Part of a small language model's weights.
Size: width 320, 2 heads of 64, MLP 1280 GELU, vocabulary 3808.
Architecture: learned positions, attention and MLP in parallel.
Training: a variant of Muon for these matrices, 182M tokens, 11115 steps.
Each number is 200 + 30 x the weight over its row's rms, rounded and kept within 0 to 999. Layers, rows and columns count from 0. The size before them is the row's rms in percent of the matrix's.

# down: layer 3 MLP down (transposed), 1280x320, rms 0.0656, rows 901-938, columns 40-79
# up: layer 3 MLP up, 1280x320, rms 0.136, rows 902-939, columns 40-79
down901,088,215,195,231,245,186,145,171,205,215,180,218,182,233,210,200,161,227,222,235,210,163,260,153,170,226,177,169,182,202,145,176,159,210,170,237,182,202,165,204,185
up902,095,212,188,225,168,228,188,174,171,249,208,210,253,146,181,193,194,260,168,240,234,195,219,181,183,166,209,253,205,168,218,124,229,215,214,227,244,230,209,199,199
down902,101,186,184,226,180,209,202,213,174,138,271,213,175,203,189,185,145,183,212,176,223,176,183,184,204,329,235,219,242,163,187,192,210,204,191,166,164,198,211,202,205
up903,100,218,204,172,186,238,179,179,240,194,218,224,210,190,250,198,216,220,167,170,173,248,186,212,210,215,180,254,149,173,196,188,179,205,201,238,182,174,246,166,177
down903,100,175,152,208,206,182,250,193,207,194,220,167,172,191,153,213,193,224,176,215,208,267,242,254,220,205,191,183,165,251,158,237,196,179,256,197,212,185,201,196,167
up904,104,242,112,216,174,230,240,180,196,248,181,165,190,218,244,232,207,191,225,210,268,221,176,210,154,197,222,203,180,186,145,201,182,186,219,219,200,249,196,220,172
down904,094,213,237,176,226,213,221,197,211,172,140,214,227,180,193,205,147,164,200,163,183,125,182,214,246,170,204,148,199,225,185,176,233,245,244,155,237,167,182,203,196
up905,101,222,223,186,240,180,193,219,189,180,221,212,146,211,173,206,256,225,227,221,181,199,211,121,177,169,260,195,229,208,212,187,247,270,252,184,177,242,186,171,173
down905,100,219,204,189,232,150,199,232,163,218,240,189,227,213,134,129,222,204,207,202,178,160,241,178,206,167,194,212,179,164,208,199,246,222,116,137,233,245,204,193,259
up906,096,191,178,192,172,187,158,217,138,197,194,141,220,190,164,206,169,178,295,198,176,172,186,171,130,201,219,225,133,178,218,144,174,215,217,245,227,250,238,219,196
down906,098,201,209,183,196,166,191,184,212,201,185,213,215,210,191,192,220,245,249,209,224,219,248,215,212,196,179,167,163,195,225,198,207,204,215,205,208,192,228,222,192
up907,105,161,202,163,240,188,224,229,198,221,196,183,193,128,229,145,229,189,235,223,172,195,245,217,213,167,211,230,202,249,185,204,189,237,205,189,225,191,223,215,211
down907,118,224,207,159,214,175,181,190,254,207,241,207,222,207,151,208,187,211,226,203,190,201,189,257,178,202,233,220,273,136,212,205,241,181,245,229,248,124,188,224,213
up908,099,207,177,218,162,191,168,256,201,249,212,200,201,183,234,168,211,203,215,149,226,230,117,209,219,150,224,129,190,212,161,194,213,169,219,211,247,195,183,149,158
down908,101,176,221,252,207,206,218,190,177,139,248,221,212,214,223,212,182,206,217,145,220,167,171,193,143,214,228,205,189,184,249,168,223,189,210,194,178,155,207,225,178
up909,094,192,186,155,188,209,218,217,135,230,224,217,211,209,173,244,142,196,160,185,145,190,235,235,189,191,169,220,139,203,221,178,163,216,226,178,193,245,229,178,209
down909,096,230,237,255,187,204,191,128,186,215,184,172,242,244,171,175,198,213,189,213,213,206,221,209,225,245,246,199,171,220,189,221,216,174,220,171,215,178,185,199,167
up910,105,229,246,200,222,203,195,205,235,218,169,231,206,246,138,192,204,179,191,167,205,182,200,168,191,201,227,203,181,215,191,186,222,185,174,222,195,166,232,172,182
down910,098,199,139,182,210,197,218,224,192,206,224,150,219,169,211,231,246,231,211,236,202,261,170,177,219,141,215,147,202,168,226,146,163,223,203,211,214,169,238,271,183
up911,098,184,219,159,205,181,169,233,258,208,155,181,221,239,182,163,182,230,176,175,174,174,196,182,164,204,181,220,182,235,189,229,219,212,214,208,239,180,170,214,222
down911,099,156,175,166,240,205,223,167,214,265,212,169,134,152,243,236,200,196,181,202,185,212,250,192,176,178,211,239,209,260,181,200,173,193,171,189,148,212,206,166,236
up912,093,228,249,134,203,158,185,158,195,184,195,248,182,212,232,181,183,160,229,187,226,220,173,185,195,188,220,246,214,207,181,177,189,193,201,144,190,189,210,165,180
down912,092,185,209,213,189,191,209,149,191,227,215,166,168,152,181,225,165,242,238,189,181,239,209,207,168,177,191,187,192,257,228,201,184,179,191,171,187,200,197,229,173
up913,101,131,202,195,184,187,176,200,250,256,216,208,162,225,209,166,207,171,207,159,188,162,184,207,203,145,204,170,175,205,166,220,204,231,159,257,169,194,173,189,175
down913,104,187,245,206,170,181,237,144,215,225,171,193,208,234,179,217,231,227,158,155,200,169,156,188,201,197,206,214,213,209,158,241,143,207,178,174,209,215,224,215,216
up914,094,200,245,166,158,198,202,193,152,167,213,190,190,201,234,177,224,180,205,201,221,254,201,191,225,196,121,230,194,196,203,191,244,178,195,210,157,212,214,195,166
down914,095,231,188,252,250,211,216,183,183,169,189,212,203,174,247,201,201,207,244,196,221,259,186,190,240,227,214,170,196,180,203,203,202,234,194,232,230,234,164,155,220
up915,096,223,204,201,261,221,231,235,143,187,124,166,196,176,159,222,204,243,232,233,213,208,258,177,196,154,214,223,194,115,177,142,241,207,256,232,127,195,155,243,178
down915,097,212,218,228,159,141,208,168,196,253,222,229,204,231,260,179,183,204,191,226,173,161,151,202,180,206,187,131,219,229,190,232,217,201,193,160,220,214,200,195,249
up916,096,229,210,257,206,203,213,212,164,170,226,206,180,216,175,187,246,206,161,171,199,177,172,192,127,244,221,233,220,187,175,141,156,219,219,220,227,239,181,222,200
down916,093,176,227,192,213,195,211,195,166,219,228,165,179,223,214,188,251,173,215,210,222,158,219,223,201,168,196,200,220,228,232,209,238,218,206,239,187,226,159,190,196
up917,095,143,206,216,157,182,184,265,207,217,232,202,166,149,204,169,215,144,197,198,178,224,208,166,186,171,190,204,122,192,173,165,210,223,235,202,182,235,219,176,203
down917,100,205,203,210,169,168,241,177,198,165,196,175,176,200,255,207,216,234,128,201,226,196,212,220,163,233,238,190,213,236,201,206,237,172,214,206,179,164,214,227,190
up918,100,150,225,172,181,224,231,201,182,197,202,226,196,190,238,234,194,188,216,194,158,220,226,186,242,162,182,190,230,197,170,129,192,205,190,254,211,195,167,167,210
down918,101,207,206,227,198,186,197,220,212,248,232,170,189,206,185,170,193,221,176,192,185,170,232,163,192,281,226,185,202,205,220,195,274,198,199,163,168,231,206,172,205
up919,095,228,186,202,225,237,220,206,201,229,152,193,228,158,216,191,209,198,230,205,187,189,182,168,228,193,184,225,179,202,231,237,217,151,215,225,274,217,228,126,182
down919,091,251,194,212,216,202,180,207,220,236,183,233,176,162,196,191,184,192,179,186,148,180,222,200,148,199,197,165,194,247,198,252,204,220,261,175,233,162,213,273,202
up920,095,186,216,234,174,187,160,144,179,225,173,207,247,178,251,201,179,174,167,192,155,232,204,150,183,191,178,187,238,229,184,239,169,266,185,192,149,169,159,239,203
down920,096,229,199,202,232,243,184,198,172,171,186,148,180,246,208,224,263,204,252,200,150,164,166,174,234,201,235,188,287,247,168,151,199,213,201,146,183,212,179,220,235
up921,093,282,176,217,218,186,204,170,149,223,230,231,228,209,175,147,155,199,192,171,201,224,197,164,224,238,235,214,220,161,190,198,222,238,185,226,240,188,213,164,240
down921,104,235,199,203,171,195,200,224,209,236,217,223,178,212,253,242,236,236,236,231,237,193,202,181,173,223,191,181,151,204,220,190,225,150,219,213,228,240,219,271,180
up922,101,233,220,209,182,215,214,181,162,191,183,186,238,205,264,201,182,123,197,237,203,191,264,201,176,164,210,231,170,151,248,179,200,187,194,165,183,171,170,175,197
down922,105,199,176,204,237,205,193,188,268,214,163,175,190,184,200,228,186,178,199,235,199,206,193,202,199,206,251,168,224,226,240,191,160,212,180,144,221,219,197,217,158
up923,101,208,172,188,190,204,218,177,178,176,166,160,204,141,174,214,189,244,186,230,144,177,195,262,205,220,177,272,173,224,171,239,217,216,186,223,150,173,179,183,221
down923,097,228,247,168,217,185,159,178,176,181,187,219,193,180,195,199,193,188,202,257,244,213,188,172,220,139,208,234,249,207,248,183,239,165,136,227,213,198,233,192,250
up924,097,204,210,196,232,166,230,221,134,200,153,179,193,164,185,180,219,189,148,257,241,269,201,221,232,237,142,189,138,211,217,169,213,226,215,183,215,195,259,183,216
down924,103,204,240,160,200,206,163,222,198,143,195,182,211,220,257,186,179,234,235,226,185,201,188,232,193,184,206,214,198,190,255,205,128,209,154,193,184,200,185,167,222
up925,102,214,163,134,166,171,132,177,156,227,203,195,231,140,201,191,211,186,203,217,194,191,132,233,221,213,227,128,271,183,209,118,162,206,153,196,228,186,210,195,181
down925,095,268,214,220,166,196,234,255,194,233,212,142,189,189,217,211,130,208,192,156,197,209,216,200,215,204,107,179,198,221,174,181,198,219,239,201,130,229,194,158,197
up926,098,215,184,181,135,205,176,230,227,262,202,198,187,215,214,210,187,142,230,211,198,114,183,211,215,173,248,198,170,209,163,199,187,206,154,204,195,208,264,242,213
down926,098,210,194,251,184,172,256,184,175,233,220,256,166,179,208,239,244,200,193,170,188,200,177,250,195,203,194,209,197,183,221,179,164,186,196,190,233,175,204,203,229
up927,092,202,213,170,215,183,201,200,189,160,152,186,149,167,196,221,196,193,170,153,200,231,212,161,206,259,211,214,195,182,233,203,174,236,193,194,202,158,213,225,231
down927,098,153,189,221,230,145,205,199,227,259,160,193,186,137,139,195,194,194,170,150,204,210,225,190,153,208,221,175,188,146,174,217,213,196,171,189,205,194,191,189,188
up928,100,202,235,173,216,174,210,187,206,199,218,188,222,175,269,210,169,204,172,254,159,186,174,226,199,193,225,255,206,203,156,243,164,203,253,210,211,179,185,227,157
down928,095,186,167,193,198,181,199,180,182,238,239,295,189,150,203,214,204,229,178,116,186,202,178,221,161,118,217,281,233,243,193,194,225,204,207,244,219,182,244,190,196
up929,106,168,218,212,176,216,120,111,177,203,180,200,171,222,254,200,207,169,203,161,261,228,223,189,192,209,156,189,148,207,216,180,220,166,177,193,188,198,184,195,147
down929,106,198,184,226,233,204,152,218,215,161,175,167,192,194,184,234,238,233,170,180,192,224,252,183,217,249,219,150,155,194,186,204,203,221,188,187,220,180,228,169,243
up930,095,169,206,246,170,251,175,209,198,238,213,219,227,218,173,277,181,157,182,178,190,199,167,205,235,164,210,197,194,167,171,169,207,168,238,203,226,214,235,179,222
down930,099,180,184,199,151,197,171,182,167,171,186,193,234,184,172,216,220,150,202,223,257,173,203,204,194,197,177,196,222,166,222,179,238,195,240,214,213,166,199,165,217
up931,099,238,171,260,192,194,167,224,211,178,187,197,166,178,178,217,159,141,210,200,196,253,220,211,177,180,230,210,183,225,208,241,187,159,230,225,221,197,224,206,189
down931,100,195,150,219,167,215,163,201,166,243,193,213,190,229,163,199,237,214,193,224,213,146,192,191,265,181,193,260,198,155,237,110,201,221,176,216,250,193,148,222,247
up932,100,191,189,145,209,158,243,175,176,235,205,138,205,184,216,193,186,205,220,203,209,241,197,253,204,239,192,211,238,186,237,170,160,199,180,207,219,195,237,202,234
down932,101,181,189,189,200,207,162,204,187,219,227,241,208,193,217,187,201,108,191,222,183,208,256,192,143,173,173,144,203,159,154,245,226,162,188,236,214,168,171,150,206
up933,096,192,209,243,190,207,203,112,194,186,218,234,249,246,212,216,162,209,226,262,187,165,148,171,227,220,219,218,217,189,209,182,148,171,165,171,210,151,154,190,215
down933,097,198,244,196,225,199,206,268,240,182,214,188,164,186,184,183,246,159,258,165,274,168,146,211,169,138,179,225,203,145,203,208,229,166,225,197,241,183,218,192,193
up934,108,237,209,241,235,222,188,221,220,168,115,194,203,203,192,181,209,224,220,210,196,239,129,264,203,167,220,175,219,218,255,185,199,223,245,199,224,189,243,224,188
down934,111,240,203,216,223,216,226,244,192,221,216,217,189,202,169,248,182,178,200,208,169,179,206,188,198,203,231,249,200,234,185,253,211,236,175,183,226,197,180,190,150
up935,070,201,218,270,260,201,179,188,201,233,126,173,187,206,268,189,208,196,204,205,158,209,240,195,168,264,142,231,203,210,208,220,249,153,250,234,198,214,158,227,247
down935,066,209,211,148,166,218,180,233,210,170,212,194,198,202,198,220,245,203,204,192,217,224,187,181,207,221,210,171,232,117,132,248,186,214,172,211,173,203,225,163,195
up936,090,183,180,163,187,255,203,234,209,202,203,201,176,232,239,127,139,218,205,166,208,183,191,224,190,176,195,214,181,214,169,224,214,171,188,214,165,200,230,220,180
down936,098,204,214,172,155,200,154,182,172,199,273,253,170,220,168,204,230,207,216,204,233,171,243,238,190,189,167,200,193,169,173,177,187,165,195,117,225,212,234,230,240
up937,102,163,182,140,169,249,151,274,145,212,171,258,226,221,221,198,166,192,229,212,199,243,182,220,207,208,185,178,196,171,194,243,193,126,222,168,195,154,189,139,186
down937,104,224,210,230,240,104,242,235,145,189,203,185,206,184,189,168,250,142,238,187,190,177,207,176,206,194,214,239,227,171,195,200,188,192,138,200,192,164,175,148,164
up938,106,221,169,219,186,239,135,130,259,202,162,213,209,185,170,200,183,185,205,211,231,177,192,193,167,214,134,151,202,198,221,226,258,191,200,245,204,185,162,234,186
down938,109,181,184,160,127,186,231,220,197,158,187,204,163,227,176,209,148,216,218,202,173,193,161,229,207,204,250,197,191,182,206,243,202,209,211,219,207,201,206,229,209
up939,098,202,229,185,219,167,178,149,188,172,199,172,166,155,153,228,219,218,223,210,189,169,203,213,197,239,192,247,205,210,208,166,176,212,202,165,216,251,189,227,203